Weights of a small GPT-style language model, trained from scratch on English Wikipedia: width 96.
Each number is 128 + 24 x the weight over the matrix's rms, rounded and kept within 0 to 255. Layers, rows and columns count from 0.

# layer 6 MLP gate, 256x96, rms 0.145, rows 71-81, columns 0-95
[[100  77 138 162 137 184 138 108 108  89 116 174 145 135 138 100 167 129 115 162 107  81 111 123  91 132 132 121 152 121 143 137 131 130 127 130 147 143 139 116 144 140 156 119 116 151 103 129 189 131 139 109 145 122  98 119 108 122 144 143 123 167 106  82 143 171 123 130 110 152 127 127 157 125 100 114 120 139  98 127 129 174  73 117 106  82 111  90 150 132 117 109 148 128 138 137]
 [158 132 154 149 118 126 135  96 123  99 144  97 137 148 162 101 124 120 157 140 155 179 105 153 141 115 139 135 139 108 153 146 148 145 119  64 128 108 117 132 111 130 152 105 101 152  84  97 152 151 137 150 171 128 109  94  92  86 172 109 152  86 150 127 122 109 151 115 131 118 132 142 120 137 116 158  89  94 134  92 118 135 135 166 102 122 118 114 164 159 182 120 127 168 117 143]
 [106 132 109 129 152 129 147 124 122 108 157 124 143 135 140 109 118 147  90 136 122 111 105 128  83 125 132 141 123 132 136 129 114 112 131 135 123 178 136 103  78 119  95 121 130  66 112 113  88 162 155 128 134 138 111 114 133 113 171 154 176 146 169 108 146 120 147 151 147 116  93 114 165 150  98 148 104 151 137 149 175 157 169 128 110 156 100 185 134 117 165 114 115  98 120 160]
 [ 94 161 136  76 102  81 108 128 132  86 118  94 135 152 134 127 110 135 126 157 111 154 122 141 134 120 110  90 144 129 139 167 124 157 153 143 106 157 150 154 115 104  76 155 133 125  92 127 121 158 125 140 126 126  83 120 175 130 141 189 128 113 165 107 136  88 143  54 134 161 115 116 148 115 143  75 164 123 153 105 139 149 165  95  88 160 127 139 136  90  94  84 137  98 103 117]
 [114 146 140  98 123 127 120 145 118 127 135 139 109 140  98 140 156 173 118 100 152 134 122 134  85 119 131  76 122 141 142  99 134 115 148 108 116 114 144 113 149 147 108  99 133 121  98 145 133 115 105 148 116 108 167 119 108 108 177 126 124 134 104 144 194 105  91 115 105 140 137 113  79 152 138 111 140 117  89 125 131 145 118 111  95  99 137 194 158  95 147 134 136 129 152 156]
 [104 116 164 153 127 176 137 154 120 147 137 155 158 144 137 101 140 146 117 110  99  97  92 128 152  97 119  97 139 125 126 154 145  97 144 151 132 149 164 115 133 160 141  95 110 122 100 121 177 123 162  89 145 163 157 112 110 123 108 126 122 125 126 127 118 158 106 121 130 124 134 129 157 124 103 139  90 120  87 133 125 159 118  88  99 134 130 170 119 140 107 119 138 127 171 143]
 [158 129 135 132 154 103 131 111 159 124  70 122 161 116 138 105 121 132 122 114 142 149  79  94 151 151 148 117 148 134 112 144 108 127 110 163  92 115 112 137 110 127 109 103 146 156 109 125 116 132 150 122 139 154 122 169 187 161 123 144 152 144 110 154 157 116  99 121 192  85 144 129 137 107 176 109  91 162 152 125 129 179 126 141 108 132 158  94 129 137 157 112 143 111 157 110]
 [130 126 157 147 116  98  92 149 164 108 140  96 141 145 126 131 116 183 153 126 121 112 134 163 130 141  95 127 143 112  92 173 125 107  94 126  60 198 100 117 131 103 130 112 123 104 156 153 122 120 133 164 154 122 101 132  87 171  96 161 130 113 127 141 103  93  83 121 147 128 136 198 152 112 145 149  91 120  94 124 163 117 110 111 127 138 114 123 153 138 124 100 145 115 140 168]
 [150 108 148 145 115 156 100  98  99 110 166 129 150 143 135 194 155 123 116 151 148 158 161 104 132  99 142 127 158 160 141 117 132 112 143 128 132 118 154  97 143  98 104 115 118  92  93 112 130 166 106 153 133 117  79 152  99 142 108 153 127 102 122 146 171 132  94 104  93 138 134 149 146 129 153 104  74 126 141 142 105 104 160 124 103 116 122 154 130 117 149 160 116 140 166  79]
 [131 113 139 164 106 122 126 137 117 142 155 118 122 136 128 123 158 129 127 114 177  98  89 163 129  85 124 134  92 144 166 145 158 140 126 156 125 127 141 125  77 113 148 118 166 125 105 169  96 157 132 105 140  95  84 127 119 101 120  99 149  78 166 127 116 145 146  99  97 111 134 130 133 133 112 118 163 133 108 129 184 132 116 148  92 133 129 106 127 111 135 130 120  99 168 151]
 [114 104 120 117  69 121 108 113 138 152 182 133  84  93  98 154 150 103 151 110 106 127  81 121 143 178 129 106 124 117 142 113 160 142 125 100 143 124 134 130 103 102 114 148  81 107 149 129 125 153 121 146 139 121 144 119 147 140 152 129 137 154 181 114 109 117 160  99  92 154  95 175 166 132 153 117 187 172 177  92 113 162 135  92 160 172 145 130 119 131 100 121 142 141 133 105]]
# layer 6 MLP up, 256x96, rms 0.151, rows 71-81, columns 0-95
[[140 129 114 104 127 117 120 112 136 194 103 139 118 132 120 120  96 119 114 141 104 180 135  89 119  75 129  93 127 102 149 135  89 101 126 123 152 147 115  94 168 168 126 145 144 127 149 130 134 150 115 110 142 147 113 177 146 115  96 154 102 117 100 127 112 143 130 174 158 126 113 134  94 177 140 147 123 118 143 112 162 135 129 114 174 144 147 124 135 141 114 132 142 119 148 162]
 [133 117 117 141 131 126 155  96 168  81 151 113 164 133 158 140 116  83  97 147 140  97 193 122  98 106 114 161 171 129 160  99 183 149 151 146 139 125 194  88  95 136 111 140 102 128 149  81 132 138 144 165 109 123 157 139  90  73 129 122 119  67 137 122 115 133 152 131  99 137 163 146 115 128 137 175 130 110 145 108 181  96 127 130 157 140  98  86  87 114 128 117 121 135 165 140]
 [104 145 139 121  79 144 118 175 182 154 127 124 126 103  93 116 124 141 121 125 136 123 141 168  94  91 138 133 169 126 145 131 132  87 133 142 123 128 170 117 101 135 121 158  97 125 131 119  84 137 160 113 145 165 116 124 107 123 117  61 133 104 170 137 114 140 132  95 175 113 128  63 115 113 102 158 122 115 104 139 122 124 115 139 127 158 137 102 115  98 161 140 145 122 143 192]
 [ 87 118 126 148 128 144 147 158 125 139 124 162 118 121 104 100 147 156  96 102 135 115 120 122 110 142 164 111 129 188 144 121 141 169 145 143  78 129 132 119 105 169 116 139  93  99 154 141 150 123 106 102 118 113 117  82  96 118 143 102 187  87 135 122 100 118 134 109 112 104  90 165 117 112 128 131 127 184 163 134 123 146 102 117 110 110 176 124 133 137  80 115 129 182 116 132]
 [179 123 152 123  97 129 131 128 101  78 114 148 134 178 112 124 136 147 156 117 126 134  81 114 115 118 116 136 126 162 118 142 151 112 101 114 139 109 150 116 116 116 107 164 155  95 124 109  75 121 109 114 125 133 133 117 122 140 149 142 137 205 129 137 105 118 137 143 113 189 121 114 155 148 150 139 117 169 122  74 120 125  90 121 134 146 128 130 151 129 148 142 104 102 119 137]
 [149 122  99 123 120 133 133 136  72 142 110 100 123 113 149 157 133 111 152 159 117 118 119 150 114 110 170 133 132 159 142  87  95 153 127 107 124 162 120 126 119 144 113 121 126 121 150 117 117 156 105 115 110 165 101 101 110 142 126 146 115 119 165 164  93 131 143 114 109  71 133 118 105 141 142 114 119 142 163 103 125 121 144 167 112 133 133 119  84 140 138 148 135 160 128 134]
 [121  78 112 129 130 129 170 113 116 133 129 150 113 131 107 149 153 119 141 119 113 155 138 106 154 140 117 122 151 118 123 135 105 107 153  98 100 115 155 140 113 119 107 105 137 108 141 121 125 172 116 156 129 160 129 137 148  87 131 135 118 148  85 168 128 145 118 113 160 101 128 142 154  96  90 149 127 156 141 151 138 132 142  98 129 143 192  93 101 130  98 104 204 152 132 150]
 [124  97 119 193 171 131 152 108 135 122  84 108 112 144 145 106 122 124 159 145 132 134 114 166 112 111 125 117 153 118 136 126 134  83 148 150 144 139 158 161  99 158 165  89 126 204 107 147 139 129 124 115 138 125 172 123 109 170 150  93 112 104 159 106 124 150  90 142 148 123 145 116 110  97 108 105  63 106 169  83  81 114 107 118 149 135 148 147 128  99 127 117 144 172  74 119]
 [122 114 187 135 146 135 160 110  98  97  62 164 125 170 133 155 112 118 125 117 145 151  94 138 143 120 120 102 131 162 126  94 165 169  94 105 128  95 122 119 155 118 127 124 135 114 165 180  96 112 119 117 111 144 112 116 114 122 107 113 137 104 165 142 138 126 104 110 138 143  90 134 110  82 157 144 138 121 158 100 132 147 136 150 159 125 175  96 108 122 134 105 156 139 106 102]
 [139 135 152 146 117 126 152 138 120 165 144 131 130 131  89 150 109 120  83 143 144 158 136 145 103  57 101 153 167 145 130 150 134 125 107 113  94 113 159 119 110 106 153 124 175 107 154 110 132 164 140 122  98 102 138 156 106 177 100 126 144 143 106 101 103  70 102 132 141 158 137 102  85 144 125 108 144 104 125 123 117 109 103 156 123 154 126 152 124 118 149 133 132  93 145 147]
 [119 144 131  99 125 109 117 150 149 126 135 141 119 131 125 127 170  77 122 146 136 112 118 150 143 119 111  97 115 137 153 184 147 163 152 120 143 154 168 138  87 105 160 120 131 131 117 152 180 112 136  94  95 125 116 104 121 131 107 118 160 119 115 125 139  91 107 145 129 159 118 147 178 142 121  57 142 122 137 120 131 164 119 127 131 130 107 147 116 125 112 135 121 135  88 143]]
# layer 6 MLP down (transposed), 256x96, rms 0.134, rows 71-81, columns 0-95
[[167 126 120 114 104 109 159 138  93  88  93 152 151 156 118 108 154 104 112 109 111  77  98 148 147 129 170 121 101 134 132 167 153 141 112 129  87 169 156 152 111  94 145 107 154 148 126 140 128 117 144 148 145 148 156 163  89 157 171 138 136 144 118 123 142 126 100  75 129 122 130 136 164 140 118 131 144 131 110 105  72 128 130 127 137 130 122  80 106 151 156 125 141 139 109 121]
 [146 127 120 145 158 100 163 149 144 117 146 146 191 168 153 153 114 157 120 107 115 104 143  90 139  98 138 182 134 142 113 119 157 101 134  82 149 155 165 117 137 165 164  70  84 166 119 102 116 118  90 116 131 136 155  98 170 110 140 132 176 127 166 133 132 109  99  78 118 108 124 139 158 104  88 145 137 135 105  97 118 143 104 108 115 121 103 127 176  79 103 156  64 107 100  88]
 [111 115 132 138 108 130 139 119 142 146 130 126 133 102 112 124 135 122 116 147 123 163 173  92 145 148 147 114 176  95 148 133 147  84  73 124 143 119 124 175 128 149 130 110 135 137 102 172 105  61 144 153 125 160 149 145  94 134 163 104 110 127 137 126 109 134 147 143 124  87 100  99  99 111  89 136 112 114 131 129  97  90 182 149  99 119 167  99 135 150  98 161 148 149 148 167]
 [117 145 107  87 123 101  92  76 149 106 105 178 163 103 179 133  96 158 133 138 149 118  73 157 136 115 109 138  90 109 121 145 127 127 145 116 127 122 169  84 119 108 112 102 136 133 153 147 145 124 149 140 114  68 188 117 149 146 196 137 103 157 136 112 165 123  97 123 137 135 161 173 153 145 112 168 125 105 100 137 155 115 120 107 114 115 121 116 112 126 137 153 139 121 122 127]
 [116 142 144 134 125 178 144 123 116 140 167 161  94 122 123 112 146 104 137 149 124  89 182 116 136 137 141 121 128  87 154 115 140 122 136 117 121 129  99 138 116 150 191  88 126 129 130 130 146 121 112 100 158  87 142 120 168 110 131  91 127  74 120  79 164 126 116 114 152 133 138 138 115 109 132 129 106 137 125 153 151 143 129 124 123  86  96 133  98  99 135  89 158 125 178 123]
 [121 129 128 144 145 121 126 122 145 133  81 124 122 131 131 101 134  68 105 148 124 166  96 140 146 165 137 163 111 148 129 129 129 136 118 121 125  91 138 104 119 153 130  90 116 167 115 136  88 126 129 141 124  77 111 135 153 135 114 128 148 100  95 120 162 139 166 117 137 133 122 167 115 131 166 132 134 137 120 137 121 106 121 159 154 146 176 114 142  75 125 117 106 112 142 121]
 [112 177 110 122 138 123 144 107 153 106 139 186 133 127 136  98  98 142 117 106 140 134 102 156 106 140 129 126 102 154 136 147 122 132 117 145 154 134 132  78 127 132 134 123 105 125 143 100 105  68 121 110 154 129 146 116 140 173 142 119 164 148 109 164 177  89 104 166 152  93 123  98 145 144 165 115 120 137 112 134 121 123 139 124  97 171 137 107 124 110 106 104 106 136 116 125]
 [109 111 142 135 100 124 145 104 158 146 126 111 133 197 114 126 141 123 186 136 140  87 100 101 120 168 181 119 119  98 107 204 106 142 158 136  77 158 107 154 128 119 142 186 123  84 119 147 102 106 137  83 122 132 123 102 119 140  97 168 121 158 111 123 114 157 161 156 130 114 156 154 131 153 114 109 139  87 104 102 154  99  68 119 138 106 143 131 118 146 120 165 107 121  96 158]
 [110 137 126 129 128 114 157 145 126 118 141 146 135  97  98  56  94 122  96  79 182  85  82 130 123 122 149 171 110 120 103 115 148 150 111 145 125 125 127 137 126 135 163 148 142 164 121 123 158 108 121 115 128 140 141  75 156 127 134 127  87 168 120 119  85 133 150 170 130 133 125 128 129 175  94 135 151 130 151 132 150 128  79 109 115 175 143 148 120 127 113 138 153 102 133 160]
 [116 121 120 125 150 115 144  82 144 100 114 150 162 171 150 158 130 105 147 114  63 134 171 128 104 126 136 101 141  98 149 116 140 115 160  99 136 141 122 159 166 136 126 129 115 107 154 149 160 120 145 124 155 144 159 133 117 159 126 130 102  96  70 134 134 148 107 149 135 119 105  90 139 154 111 115  71 103 171 119 115 144 155 125 115 157 111 127 111 150 130 115  99 150 128 124]
 [108 101 100 159 132 159 118 121  97 101 115 142 107 131 160 153 136 127 136  71 151 174 152 144 118  96 141 144 146 142 142 129 118 107 130 167 113 121 108 136 165 139 119 141 123 141  65 115  88 166 122 117 120 128 116 178 119  93 132 102 137 120 129 148 113 115 164 129 121 143 149 150 124  81 117 109 131 139 125 151 129  80 162 145 137 113 133 134 108 148  98 129 148 111 160 154]]